Part of a small language model's weights: 159M tokens.
Each number is 128 + 24 x the weight over its row's rms, rounded and kept within 0 to 255. Layers, rows and columns count from 0. The size above them is the row's rms in percent of the matrix's.

# layer 4 MLP up, 320x128, rms 0.182, rows 97-131, columns 64-127
size [102  97  98 104 100  86 111  94  87  95 102  89 107  90 101 106  99 101 101 103 105  98  85 102  92 100 101  90  99  95  95 103  96 112 105]
[[120 144  74 129 133 154 132 126 102 131 154 152  90 175 160 126 172 120 119 114 155 176  91 144 119 118 122 164  96 123 110 171 156 159  82 123 133 142 114 101 107 151  97 125 145 107 109 107 166 140 128 133 153 146 117  97 110 172 183 121 154 136 114 136]
 [117 111 111 174 169 154 104 143 130 122 156  86 142 129 115 134 134 120 139 133 176 131 100 143 133 119 154 150 169 147 137 129 123 141 170 149 156  97 142 125 115 141 117  91 115 140 134 162 136 121 146  58 140 119 159 100  85  86  97 144 116 131 145 111]
 [125 116 167 114 134 126 155 115 162 152 143  82 129 129 140 175 136  74 109 159 164 118 134 134 119  89 164 163 125 107 110 126 134 127  98 121 119 149  94  84 132 136 120 169 111  95  84 137 134 154  82 171 144 158 114 103 113  97 113 126 159 118 137 108]
 [127 156 123  85 131 103  98 123 121 144 118 103 156 131 123 124 119 105 128 149 117 127  94 141  82 140 159 121 128 157 119 139 133  99 145 117 146 125 145 150 140 150 117 141 123 135 146 167 169 140 142 161 114  80 131 119 110 144 146 131 140 173 107 134]
 [ 97 120 100 122 109  90 101  92  77 150  81 130 152  89 136  85 142 107 137 164 114 119 172 139 143 124 106  83 155 155 103 134 127 110 155 107 142 144 165 108 111 132 159 119 128 117 169  81 128 153 114  84 129 130 116 160 119 135 163 135 153  94 133 154]
 [120 138 128 104 124 138 172 110 138 160 120 132 116 133 101  97 118 131 152 114 141  90 118 113 132 153 111 119 135 151 124 115 118 118 120 113 150 132 168 132 165 165 103  98 146  97 119 110 112  87 111 144  67 150  91 135 140 153 139  88 130 170 150 172]
 [133 140 123 148  95  98 125 116 147 138  82 146 128 117 125  96 118 102 145 155 138  92 153 134  81 140 132 117 152 145 106 123  89 173 161 113 130 133 158 138 137 104 165 101 134  98 120 129 116 113 155 158 153 122 151 130 163 213  97 138  95 101 147 119]
 [ 99 158 125  87 142 137 172 143 118 148 167 129 138 167 145 109 122 128 138 118  97 119 150 101 162 129 147  95 153 144  91 119 141 131 138 121 128 137 120 105 148 157 122 163 114 108 146 113 127 159 126 141 140 154 149 147 143 144 113 182 121 144 104 146]
 [122  79 124 150 130 119 119 107 133 149 138 156 133 118 115 156 175 112 127 104 111 116 117 134 149 180 128 111 123 108 170 152 121 122 125 115 153  95 139 145 203 145 140 112  79 123 118 125 129 151 123 111 125 125 136 114 149  93  85 106 110 123 177 120]
 [132 148 169 147 129 128  99 145 114 153 116 107 114 112 115 138 178 166 104 119 140  79 109 131  88 134 158  85 133 107 114 151  94 108 110 129 181 109 147 158 188 157 124 166 139 143  99 127 156 131 121 109 144 120 124 107 118  74 113 125 151  99 128  97]
 [149 122 138 122 141 110 130  98 159 149 118 159 120 124 143 158  84 169 133 128 107 119 109 133 129 125  99 148 142  90 168 135 111 109 156 138  73 158 207 134 148 122 121 125 149 178 153 136 121 107 136 103 172  99 148 115 159 159 162 123 124 127 138 130]
 [195  77 123 124 138 109 150  96 111 143 154 155 191 112 128  96 133 145 123 154 154 162 147 140 119 140 130 125 128 119  81  75  92 113 145 116 125 126 160 107 149 116 109 108 152 114 114 160 114 131 156 152 125 147 129 141  97 104 150  95 105 133 116 145]
 [ 96 150 171 135 124 105 106 165 117 135 145 166 106 175 118  89  89 126 158 157 127 125 159 119 165 109 112 141 164 131 126 116 119 133 156 135  89 142 100 102 150 157 113 104 134 118 145  90  90 121 133 140 124 110 163 192 113 125 138 158 145 131 115 187]
 [111 113 135 132 123 105 170 153 182 112 177 125 134 133 108 126 109 119 115 123 154 111  63 103  65 120 111 169 110 160 126 170  93  87 184 155 116 161 140 118 133 127 120 105  71 116 137 106 162 124 127 128 145 149 127 116 165 127 114 136 164 131 112 144]
 [129 120 118 119 104 116 156 147 141 143 148  91  74 143 129 126 120 123 155 142 171  86 127  81  97 143 135 147 120 151 134 133 130 123 138 122 149 172 172 119 142 124 130 136 109 140 149 155 139 124 141 122 113 129  92 127 102 169 128 119 100  97  91 176]
 [117 114 160 143 114 126  53 195  93 139  97  99 112  94 163 126 123 117 135 122 147 137 152 136 136 137 148 145 136 168 141 137  93 153 133 143 148 103  81 140 114  96 128 126 166 110 152 115 143 119 116 114  94 185 172 155  86 142 154  94 147  69 108 120]
 [144  87 151 135  88 105 123 132 173 154 132 136 173 164 115 164 151 101 131 155 135  96 149 120  79 117  96  96 108 125 167 107 116 130 151 159 126 111 149 118 131 127 117 119 122 141 139  95 119 126  97 112 162 108 140  96 139 124 128 103 122 124 179 168]
 [177 150 115 110 122 144 129 142  89  87 134 137 144 120 154 144 131 138 140 133 147 119  98 137 126 128  83 122 146 111 138 149 130 109 173 172 126 116 141 170  83 125 101 144 208 108 147 166 147 116 137 110 101 154 132 180 153 101 137 112 156 123 148  99]
 [116  88 108 116 160 169 108 184 135  97 161 113 101 147 136 116  94 112  96 120 149 121 161 159 114 108  88 134 115 138 156  99 161  87 126 139 139 136 143 147 129 132 103 145 125 133 116 135 100 113 150 123 103 127 108 110 106  82 142 123 152 159 106 134]
 [142 143 140 116 127 123 144 125 121 100 112 117 153 179 105 144 134 139 166 143  95 110  95 139  83  85 168 152  89 140 129 135  81 167 164 173  92 127 130 103 187 117 121 138 150 127 135  83 133 153 106 124 122  66 134 124 123 129 124 156 131 141 148 129]
 [ 90 133 137  87 127 147 113  95 146 103  68 154 115 130 135 147 123 130 122 140 163  94  84 139 138 172 171  82  76 116 100 137 117 109 123 117 130 155 108 159 117 118 127 104 123 136 142 157 153 152 157 136 150 174 142  74  99 140 153 121 154 112 122 135]
 [109 174 108 147 138 149  71 111 137 145 132 156 145 171 129 139 165 123 149  99 106 146 113  98 134 142 171 167 141  83 130 139 116 135 133 129 108 123 150 140 107 104 130 138 110 143 138 124 162 104  98 125 129 112 130 121 118 113 135  88 146 136 130 135]
 [113 104 145 141 134 122 129 121 125 122 149 132 113 145 160 143 171 115 133 149 159 168  90 148 120 100  91 116  95 115  99 122 116 108 169 137 122 107 107 138  90 112 109 105 105 110 173 153 117 129 149 144 174  85 134 164  90 168 163 111  90 133 161 165]
 [126 138 175 114 122 100 172 129 106 173 104 116 128 119 124 147 143 143  43 137 155 101 121 115 111 129 146 178 133 130 142  97 147 164 124 132  88 127 123 101 120 128 125 139 146  71 158 106 156 151 157 150 139 153 171 138 167 128 151 142 150 134 103 109]
 [173 147 139 137 130 166 115 165 147 133 104 109 128 156 132 162 160 115  85 105 112 118 105 109 137  91 153 125 103 103 105 114 120 107 124 156 133 121 155 117 146 132 146 110 132 141 143 125 102 112 105 150 150 105 135 110 145 113 164 146 163  92 112  90]
 [123 124  80 119 109 163  63 169 103 150 121 137 151  91 164 139 119  79 130 121 130 125 119 145 149 131 110 152  99 164 102 159 144 143 159 167  90 178 120 111 133 113 144 138 113 147 145 107 110 105 137 145 127 131 127 124 145 169 112 126 110 113 130 137]
 [160  74  97 143 134 105 117 133 117 135 124 133 147 140  76 133 112 112 113 132 148 163 146 133 112 159 155 149 105 121 140 155 126 175 126 131 111 112 167 155 152 177  98 168 132 138 138 123 183 162 106  95 137 125  83 110 178 108 148 112 120 142 108 143]
 [ 90  95 134  68 128 111 135 134  83 166 116 128 134 143 170 138 104 165 104 106  85  91 149  97 139 138 101 124 107 134 117 133 102 145  98 139 145 119  99 131 151 134 110 150 152  72 147 119  91 157  85 125 149 112  74 117 172 100 153 141 112 123 138 148]
 [ 99 152 137 141 121 139 118 103 108 159 149 120 122 106 118 115 136  83 112 104 123 160 104 125 141 173  74 152 139 138 160 131 121 145 124 156  98 170  94 120 145  99 116 115 107 108 117 136 123 138 143 128 170 147 148 175 104 175 157 123 159 169 120 107]
 [119 152  95 129 117 156  98  74 141 118 133 160 134 111 105  94 133 123 171 106 120 102 160  79 121 136  96 119 103 146 115 140 103 146 152 116 154 146 131 201 137 112 141 134 152 145 152 162 162 105 117 130  70 126 151  86 167 147 135 107 123 151 108 102]
 [133 154 126 156 147 103 154 131 126 128 144 142 123 124 110 158  95 126  93 124 123 165 107 142 104 119 119 125 146 122 136 121 151  42 114 145 120 138 148 132 121 111  99 153 120  81  83 161 142 118 154  90 147 149 153  84 166 132 160 162 119 138 131 116]
 [102 104 144 113 127 181 126 128 118 157 146 127  92 122 105  88 107 121 155 129 121 117 129 152 149 101 155 180 165 149 107  83 124 180 129 110 160 112 161  84  96 169 119 137 145  99 139 154 134 152 159 141 139 147 169 140 124 121 119 140 109 149  86 129]
 [141  87 126 142 126  98 140 115 121 139 132 158 102 105 158 105 107 159 127 108 119 144 125 128 115 113 128  99 162  98 121 124 120 140 132  92 126  87 124 130 109 111 147 122 162 128 160  89 119  93 126 119 156 135 110 135 119 163  95  94 122 151  89 171]
 [186 157 166 149 155 155 102 165 137 143 126 101 125 120  94 159 144 106 140 121 116  97 126 134 132  71 137 136 111 123 143 119 131 108 175 126 124 117  96 100 118 158 154 120  93 161 151 152  98 132 170 117 114 112 164 102 150 102 131 196 150 102 119 159]
 [137 118 145 138 156 111  89 149 109 127 137 102 189 137 131 134 106 134 120 130  64 163 147 150 126 101 168 118 137 125 109 151 113  96  86 161 137 156 158 112  99 131 145 191 156 159 128 115  83 161 129 114 169  88 144 126 139 153  82 145 129 127 140 107]]
# layer 4 MLP down (transposed), 320x128, rms 0.0665, rows 97-131, columns 64-127
size [103 100 101 106  97  89 100  96  91  95 108  95 100  90 104 106 108 104 101 103 103  97  89 104  90  99  98  93  98  97  96 105  90 105 106]
[[154 155 152 141 160 120 124 143 135  91 109 112 136 155 104 163 108 148 100 117 125 151  98 135  95 120 134 107  78 159 139 109 171 151 100 142 125 108 132 124 106 120 134 123 114  80 165  99  97 129 131 100 144 156 121 133 146 123 158 103 141 161  82 165]
 [118 153  97 157 143 171 118 137 111 144 155 103  94 113 130 102 173 173 171 157 154 120  99 144 113 118 125 121 130 152 137 116 188 124 141 162 119 119 114 114 139 162 140 122 168 102 139 135 172 136 158  67 125 168 136 120 100 127 138 127 120 122 113 115]
 [145 121 105 110 140 146 144 119 150  97 128 125 128 128  89 104 143 166 199 133  99 111  70 131 185 137  90 101 124 139 157 163  72 130 155 151 135 134 129 142 115 103 108 142 112 150 132 105 128 164 127 160  90  97 132 150 125 106 126 148 135 158 141 147]
 [109  92  93 111 170 166 161  98 138 153 125 101 115 151 134 170 116 152 174 119 126 143 142 151 182  95 149 107  92 134 124 123 144 150 152 119 155 109 110 147 162 102 106 125 135 186 142 139 143 110 100 110 154 100  98 114 126 138 154 130 111 149 129 112]
 [115 163 149 126  92 113  76 145 111 155 142 130 142  95 143  97 107  98 161  84 135 138 124 121 134 154 101 154 146 130 104 112 168 127 149 109 103 163 141 138 123 154  65 122 128 139 155 121 116 124 114 124 167  95 137 105 136 141 117 139 113 137 130  84]
 [159 140 163 182  89 125 116 135 133  82 134 120 116 119 108 139  98 107 117 108 106  99 163 127 115 139 164 114  96 127 131 159 138 116  84 140  74 121 109 117 106 166 140 133 176 134 182  90 119 104 150 131 102 118 124 149 135 142  93 117 169  85 109 101]
 [147 150 122 160 109 117 125  92 145 169 104 134 111 117 133 124  95  95 133 169 135 113 119 133 130 129 133 100 166 156 147 135  97 137 162 108 127 136 133 126 138 150 153 103 130 119  85 104 124 136  96 123 132 121 126  97 110 155 142 135 118 132 134 103]
 [115 155 131 158 137  97 126 163 118  91 151 105 151 151 151 151 112 119 126 130  90 185 115 169 127 114 132 140 142 116 125 129 135 122  80 117  61 144 142 117 110 126 113 141 119 127 112 139 126 126 140 175 134 111 132 108 106 119 126 106 186 111 114 132]
 [152  94 134 123 115 112 130 155 157 121  81 135 148 130 126 187 102 135 111  99 119 113 116 117 164 143 118 158 174 134 126 117 165 125 168 104 149  80 158 130 155 111  99  84 140 125 121 174  85 135 106 126 145 122 162  91 117 126 104  98 133 117 150 132]
 [125 151 106 130 159 140 128 123 176 112 128 111 173 150 160 129  73 142 156 166 112 134 152 141 118 180 126 187 146 131 150 116 173 147 116 157  69 141 112 113 137 126 133  88 117 125 161 110  98 151 106 126  97 161 127 167 160 182 110 113  87 137 120 153]
 [121 141 117 118 115 176 152  87 130 100 138 134 135 139 136 115 127 150 106 141 119  85 123 144 120 127 146 169 100 124  82  94 132 149 125 106 111  79 125 126 166  83 137 111 114 101 103 178 159 120 132 126  84 113 125 145  77 126 114 144 144 130 147 137]
 [118 156 116 109 132 148 183 157 114 170 112 138 142 104 118 164 126 123 129  96 145 102 127 117 119 154 140 130 148 155 108 156 134 146 139 113 153 169 156 100 121 138 120  92 122 164 125 170 124 116 118 111 106 145 160 148 101 131 161 120 139 100 135 117]
 [ 99 122  92 125 149 165 143  81 146 125 108 172 154  98 101 151 128 130  92 134 124 129 114  95 128 125 117 156 160 141 135 134 122  86  93 119 136 125 183  97  97 100 117 152  98 126 101 134 140 147 119 165 128 140 104 110  93 101 127 135 162 149  84 154]
 [146 119 117 159 156 105 131 111 122 100 160 120 129  88 107 125 137  91 131 124 135 149 114 126 123 165 142 122 175 144 116 137 112 125 128 155 117 114 131 119 132  93 136 125 129 138 176 148  97 148 110  89 133 145 173 125 134 150 151 114 118 160 145 137]
 [136  88 117 144  85 138 162 146 125 159  91 152 113 122 110 156 136 117 137 102 180 126 156 104 152 113 120 100 157  96 108 117 102 149 139 146 132 132 163 110 116 102 102 112  88 128 116 111 131 162 136 161 149 127 144 137 135 135  80 142 116 122  70 130]
 [173 149 142 155 124 119 136 125 159 152 130 174 111  87 146 105 135 121 117 142 111 111 150 118 135  87 121 123 144  93 133 113 128  98 121 124 127 138 137 155 138 111 106 141  84 157 149 146 108 161 168 145 112 135 130 143 110  98 120 104 123 133 129 155]
 [152 136 166 112 149 163  97 158 113 145 181 146 113 114 133 149  40 123 126 139 174  88 133 154 122 130 101 126 125 113 128 118 117 165 101 124 132 104 147 113 132 126 145 145 103 156 144  97 128 165 146 103 107 107  89 158 128 156 100  77 153 114  96 173]
 [ 85 135 152 121 120 151 118 136 132 145 113 118 115 119 137  98  89 123 134 120  81 145 119  66 157  91 122 134 109 132 113 145 117 123 121  80 126 163 158 115  86 116 155 172 107 126 115  81 127 140 139 130 145  97 119 113 156 116 154 172 132 111 163 152]
 [112 168 117 109 113  81 107 124 115 106 129 156 129 189 134 110 125 148 122 142 113  98 165  72 136 103 112 172 122 157 188 115 134 137 104 132 111 136  95 141 141  81 137 135 127 126 141 152  89 136 159 135 126 123 167 125 151 106 160 121 171 107  92 168]
 [152 161 133 127 123  94 155  75 138 109  95 135 126 140 106 117 109 156 127 118 161 121 154  70 158 117 130  88 113 124 115 101 128  59 159 163  89 158 139 114 140 139 140 181 134  97  81 184 126 169 169 153 125 154 100  87  91 119 100 157 142 107 117  97]
 [124 126 136 117 106 121 134 136  66 127 115 152  83 128 120 140 151 110 117 141 145 115 103 121 122 119 145 111 150 134 173 107 110 132 113 134 131 123 134 109 142 145 113  96 120 125 122  89 148  94 132 122 106 134 100 107 121 114 134 168 113 116 140 104]
 [103  97 146 142 163 118 135 165 134 141 175 133 179 143 168 109  71 131  89 118 123  89 139 120  64 150 113 109 117 117 133 127 127 111  97 120  65 174 117  83 143 153  99 146 114 123 138  92 130 124  95 114 148 122 132 146 134 112 150 158 149 139 115 104]
 [170 117 164  80 112 118 125 140 154 130 118  89 116 115 103 127 110 117 162 144 142 143 139 125 112 108 115  92 146 112 125 161 126 132 161 106 146 139 136 120 103  71  84 149 167 155 129 118 110  89 122 153 126 138 106 134 137 123 109 128  92 105 113 141]
 [146 118 121 159 133 107 120 157 121 123 110 156 109 103 109 112 166  89 108 118  81 162 159 134  93 122 133 110  85 127 141 132 113  89 142 108 147 159 106 148 149 147 118 114 137 129 150 181 125  98 140 118 116  86 113 116  86 100 146 124 118 157 157 101]
 [ 81 124  96  76 128 115 161 107 109 156 149 124 178 176 152 155 162 137 129 159 112 152 102  98 134 141 148 168 157 143 149 177 126 129 170  98 156 148 125 142 164  93 151 110 115 119 122 142 122 153 144 137  76 155 129 164 118  97  97  88 135 131 149 144]
 [102 132  85 143 160 113 151 120 119 130 143  89 119 125 135 129 155 134  98  99 111 160 145 103 145 196 178 130 139 159 129 122 138 146 140 137 142 123 143 183 143 172 151 186 108 135 125 124 130 129 126 137 142  89 122 155 144 128 110 158 141 136  97 156]
 [123 121 135 120 151 159 115 124 141  95 148 120 118 120 147  88 146 105  97 144 122 131  61 157  96  92 145 102 137 140 149 153 138 141 138 136 155 118 136 115 122 172 137 118 120 143 146  99 123 171 144 125  95 130 115 170 124 134 147 131 142  97 151 123]
 [186 151 112 161 123 110 123 126 155 101  99 133 151 143 109 142 119 116 126 121 126 170 107 147 146 124 118 102 129 127 143  94 125 140 129 148 136 148 131 140 141 172 140  85  69 120 142 140 114 137 111 146 115 123 119 104  99 154 141 111 160  99 150 117]
 [107  97 134 178 159  97 115 139 123 121 125 150  70 138 121 113  98  96 121 144 123 137 113 128  99 167 130 113 204 159 142 153 109 115 124 137  94 112 147 150 142 106 127 124 151 155 122 139 139 135  96 179 153 110 153 111 120 139 117 124 123 133 120 122]
 [154 160 113 121 116 103 140 102 116 106 113 107  94 133 126 160 119 158 139 150  94 171 126  93 119 110 194  84 142 173 141 126 158 133 163 147 108 103 114 117 122 133 154 102 145 117 152 123 112  76 106 126 122 132 107 178 139 149 141 142  84 114 136 154]
 [140 151 114 116 142  92  70 106 184 102 169 171  77 116 102 114  90 147 162 100 132 159  91 145 131 100 148 128 123 129 125 130 140 126 129 114 123  94 129 130 157 143  79 147 110 121 124 142 152 145 122 132 124 132 179  97 145  96 141 149  98 181 111 136]
 [102 155 148 185 133 117 116  85 105  92 146 152 197 127 132 116 141 136  89  87 121 128 129 134  95 176 129  98 146 119 101 140 140 134 115 117 110 159 108 129 121  97 149 133 128 163 154 104 129 127 164 150 131 118 111 135 104 144 137 109 121 144 159 115]
 [133 118 105  92  99 139 115 102 153 119 137 147 108 143 102 121 109  86  99 152 121  90 113  71 122 125 153 125 153 120 118 106 177 160 164 118 159 127 103 155  79 107 127 126 138 138 109 150 137 172 164 110 125 153 122  78  91 111 135 131 115 157 131 168]
 [ 75 109 105 106 121 120 140  87  85 118  94 126  84 112 144 119  94 114  95 101 163 142 138 147 131 136 165  93 173 149 121 143 108 183 128 122 145 121 133 144 137 124 145 125 140 141 110 143 110 105 120 131 115 110 127 170 110 102 142 102 143 123 139 144]
 [152 116 109 161 157 146  90  76 137 152  89 119 115 115 156 170 144 153 130 152 100 117 127 141  90 116 123  89 168 145 122 103 132 101 148 162 126 155 125 146 120 112 134  81 142 164 118 101 135 149  96 140 136 121 103 129 125 144 122 138 125 122  98 143]]
# layer 4 MLP gate, 320x128, rms 0.179, rows 98-132, columns 64-127
size [101 104 103 105  90 110  95  88  96 107  99 102 100 100 101 109 102  98  98  97 103  97 108  99  97 102  97 105  96 100 106  99 106  93 100]
[[142 142 113 140 124  97 111 140 128 164 171 149  97 100 109 167 125 122 137 144  94 147 168 121 141 125 118 157  84 104 158 160 117  88 125 105 124 150 147 108 164 123 150 118 138 133 149 152  86 129 102 160 136 119 126 136 149 188 141 146 156 150  98 163]
 [118 146 131 126  89  96 130 112 140 134 120 109 116 132 158 128 150 146  91 104 105 104 139 159 102 141 137 114 122 104 119 146 169 135 117 109  85 136 140 105 149 115 150 123 108 121 134 118 142 160 109 138 159 146 156  88 117 136 141 145 104 118  90 120]
 [123 132 145  89 134 128 101 115 113 134 151 102 166 178 121 157 163 142 141 107 145 138 151 146  62  80 106 139 116 110 122 133  89 134 105 152 136 131 122 166  95 127 155 110 126  87 117 129 115 132 174 149 192 142 122 176 156 149 100 150 116 163  98 131]
 [106  91 115 124 118 166 118 142 108 165 123 135 152 108 117  88 154  72 120  86 106 125 179 187 152 158  85  98 136 123 141 151 148  78 155 133  79 138 127 118 120 139 145 108 129 126 144  97 144 141 108 101 156 138 141 124 147 115 138 162 132 113 123 123]
 [ 97 120 132  74  92 110 130 157 147 119 120 132 151 117 153 149 186 168 122 126 134 149  99 118 117 128 168 158 167 164 133 109 157 151 149 123 157 126  95 140 115  98 168 115 120 135 117 143 138 187  99 113 135 142 160 121 145 162 165 140 133 135 122 148]
 [124 112 135 116 142 117 146 141 126  99 177 101 127 141 147 118 161 156 120 110 117 140 127 126 168 144 139 171  95 123 116 131 169  99 132 147 133 113 102 144  89 128  91 173 124 147 151 123 135 142 136 127 154 159  96 159 102  67 147 102 138 134 143 151]
 [165 156 109 122  91 141 148 130 137 131  97  82 155 121 123 179 122 167 100 113 137 128 142 149 176 175 115 127 126 113 152 141 147 108 114 107 146 115 141 148 160 171 122 150 135 160 119 133 136 131  91 142  87 139 159 121 146 105 174 126 125 122 132 160]
 [114 100 175 117 103 125 130 119 122 146 119 132 123 163 109 129 139 140 159 124 156 117 173 114 138 100 134 153 126 130 132 105 137 151 111 127 173 101 135 139 139 140 129  94 136 124 135 104 120 113 154 134 133 146 167 151  99 136 157 168 127 144 128 132]
 [161 109 146 138 124 134 139 120 162 122 116 119 107 117 123 109 130 129 137 148 123 162 125 161  95 130 136 159  92 155 142 119 110 165 135 117 154  63 139 109 151 156 144 104 159 135 115 118 123 121 143  62 124 137 158 102  97  89 132 123 121 126 142 134]
 [113 107 103 138 151 122 148 121 122  95 138 139 160 122 114  88 115 134 129 133 170 133 128 109 140 126 140  91 123 137 107  87 124  93 120  93 152  96 116 111  80 111 146  62 125 123 120 141 159 151 130  96  93 152 111 160 127 136 145 111 107 120 151 134]
 [122 116 127  72 136  91 152 150 104 142 124 113 161 134 146 107 158 149 142 114 131 119 168 121 104 183 187 144 133 106  91 151 116 104 120  83 147 161 145 142 128  99  95 154 136 112 131 122 101 139  88 106 150 131 145 141  81 113 118 126 112  76 122 152]
 [170 178 118 125 135 118 151 151 124  77 110 139  81 154 118 147 142 137  96 115 111 166 131 177 147 107 147 114 133 119 105  99 143 165 114 118 156 106 113  98 114  91 154 142 148  99 106 124 169 122  71 146 121 117 163  74 134 130 110 113 124 107  77 107]
 [151 127 143 144 114  99 120 127 134 111 136  74 105 134 108 138 125 118 156 191 123 117 132 134 100 157  97 131 137 135 138 137 152 148 145  94 186 124 129 166 123 100 149 175 158 145 150  97 108  98 140  92 124 134 177 106 130 125 158  75 139 139 113 131]
 [150 137  68 125 116 107 170 117 112 163 116 107 121  97 134 126 135 113 105 105 168 139 160  97 144 146 170 144 169 149 103 123 150  93 117 112 178 136 139 124 109 169 135 112 122 121  98 113 141 115 137 125 134 134 139 100 137 126 101 117 128 150  77 141]
 [121 131 146 109 143 140 113 140 150 120 130 126 145  78 118 116 108 150 184 150  65 114 110 123 138 122 130 140 133 129 118 126 140 140 154 124 126 122 126 136 135  77 110 131 105 112 141 120 143  88 125  96 145 112 159 126 154 104 110 138  73 148  75 137]
 [137 155 138 102 100 141 112 165 127 112 143 127 113 154 115 109 125 132 139  98  77 129 147 142 101 129 125 132 147 112  96 118 162 120 143 176 139  95 107 128  81 126 142 137  80 136 118 122 144 104  93 127 158 161 156 118 131  90 124 141 126 138 103  60]
 [195 141 150 125 105 151 103 111 126 119 113 112 129 101  96 119 141 159 107 124 152 140 138 117 108 135 140 140 127 149 173  93 159 115 135 170 119 118 136 137  71 101 122 119 146 100 131 118 157 158 105 114 153 125 124 102 125  84 164 126 166 104 121  99]
 [ 87 131  78  96 130 124 138 152 117 124 126 137 134 129 111 141 129 150 109 141 145 130 138 100 149 147 138 130 105 105 115 162 119 113  75 165 143 151 128 110  95 112  92 171 136 105 103 126 136 112  67 119  83 158  93 111  91 114 151 147 104  88 140 140]
 [159 112 132 136 183 153 130  91 127 151 167 161 124 145 166 124 107 107 105 146 128 163 135 118  72 169 143 124  88  82 128 118 153 117 161 123 170 160 104 142 121  87  99  94 115 144 108 149 142 101 166 135 133 145 145 145 167  98 138 102 101 131 127 173]
 [120 135 128 163 113 144 119 157 101  62 118 115 132 151 143 111 119 151 121  93  73 117 126 140 109 131 100 176 129  93 122 100 118 120 141 132  86 151 146 136  78 104 126 107 151 131 160 145 123 124 139 104 120 117 128 139 152 140 155 117 111 107 110 137]
 [173 115 103 127 149 150  79 142  87 122 167 107 139 124 146 115 141 120 134 123 152 149 113 139 136 105  92  70 166 117 138 124 131 162  92 104 131 136 155 151 133 130 139 138 134 116 120 113 120 154 122 142 111 139 121 142 153 101 181 158  87 115 121 127]
 [139 142 187 122 143 126 127 117 126 108 137 150  97 173 126 130  90 108 117 147 141 123 133 158  74 184 181 121 121 102 127  57 108 100 156 154 145 149 128 120 130  85 104 115 148 145 120 110 131 136  90 132 100 141 117 134  89 146 127 101 112 122 120 123]
 [115 141 161 132 109 124 110 142 147 159 115 129 148 156 138  85 146 129  98 151 110 127  97 115 165  82 113 121 156 168 149 129  93 125  74 132 165 139 119  99 142 138 139  97 121 139 115 104  93 152  86 136 151 107 154 110 106 148 120 117 108 176 192 124]
 [106 134 171 139 135 142 121 137 142 119 177 137 121 148 124 116 108 163 111 147 112 122 124 139 141 129  80  69 149 110 142 110 105 102 152 127  97 123 146 114 165  84 106 162 138 108 170 134 164 151 154 100 117 114 126 152 128 162 133 155 118  92  70  98]
 [171 108  61 145 142 113 160 116 135 118 129  70 117 145  98  81 104 160 136 126 111  62 143 112 156 139 159  93 119 112 139 116 119 116 134 108 157 125 138 148 133 145 123 114 103 162 109 135 108 126 110 115 125 106  94 137 129 147 149 160  77 143 123 152]
 [102 105 127 107 126 126 160 138 137 113 120 165  94 140 163 110 110 172 122 134 169 153 133 122 150  96 157 117 128 107 123 117  92 125 128 123 171 110 101 130 141 139 107 163 140 119 152 149 103 107 118  94  90 146 114 171  87 131 126 167 135 123 114 135]
 [136 115 113 149 122 132 145 149 159 148 103 126 106 103 122 160 142 156 141 122 135 125 112 122 150 125 128 123 164 138 165 105 123 168 124  96 156 121 143 137  55  99 158 129 168 115 140 129  97 115  94 130 140  61 141 123 152 160 157 120  65 114 136 116]
 [123 110 105 127 149 154 120 166 140 121 139 123  80 145 155 131 122 130  82 146 126  95 161 113 140 138 156 129 143 123 152 116 142 127  90 104 109  66 114 100 142 107 112 165 123 134 122 140 133 137 159 138 130 148  80 128  93 137 136 147 114 127 140 132]
 [142 141 149 108 114 123 136 134 121 120 133 116 140 141 135 145 132 146 143 123  96 146 106  89 108 142 151 120 166 164 134 106 137 170 136 151  72 140 129  91 139 129 163 137 110 142 124 109 114 124 144  78 142  92 144 173 142 121 116 105 110 123  95 121]
 [135 152 102 110 109 171 150  79  91 122  87 139 141 126 137 128 163 125 180 109 126 143 132 147 145 105 123 134 149 147 128 156 116 113 203 135 164 105 131 163  98  62 100 117 114 161  98 137 121 116 137 109 120 182 153 113 126 101 152 119 111 150 136 123]
 [109 115 201 101 118 124 106 155 140 131 144 115  74 120 147 139 104 150 129 125 152  79 146  99 142  91 156 140 112 125 162 177 111 140 128 149 114 123 114 108 129 102 113 121 133 112 148 117 135 123 131 129 101 154 130 168 152 105 170 188 124 147  92 125]
 [108 132 104 102 125 135 138 141 128 124 150 156 157 125 107 150 136 133 104 126 126 109 116 128 132 171 140 143 113 124 114 105 129 137 139  82 165 124 153 134 125 130 124 126 110 137  99 151 182 119 123 120 127 182 126  84 102 101 177 113 114 107 139 118]
 [146 119  66 111 132 128 139 140 121 141 141  95 156 136 141 106 153 130 116 175 125 126 138 156 101  93 135 137 139 108 157  84 136 150 138 134 125 148  74 120 173 113 102  99  93 131 118 148 109 152 113 140 140 135 156 149 125 145 130 188 134 179 126 153]
 [113 126 171 112 136 122  90 132 173 173 140 111 117 138 105 125 153 179 138 124  99 138 132 122  35 104 112 118 155 120 141  96 181 111  95 126 122 132 107 144 147 144 154 115 166 171 142 118 146 177 144 141 111 144 128 103 110 150 102  98 116 120 110 140]
 [ 98 143 106 164 136 111 122 144 156 171 144 120 159 161 130 119 115 155 102 138 113  93 138 131 134 105 149 149 144 139 132 105 171 146 111 141 110 125 166  90 141 108 122 137 105 126 132 120 168  94 108 136 174 152 122 147 166 142 169  95 128 143 109 146]]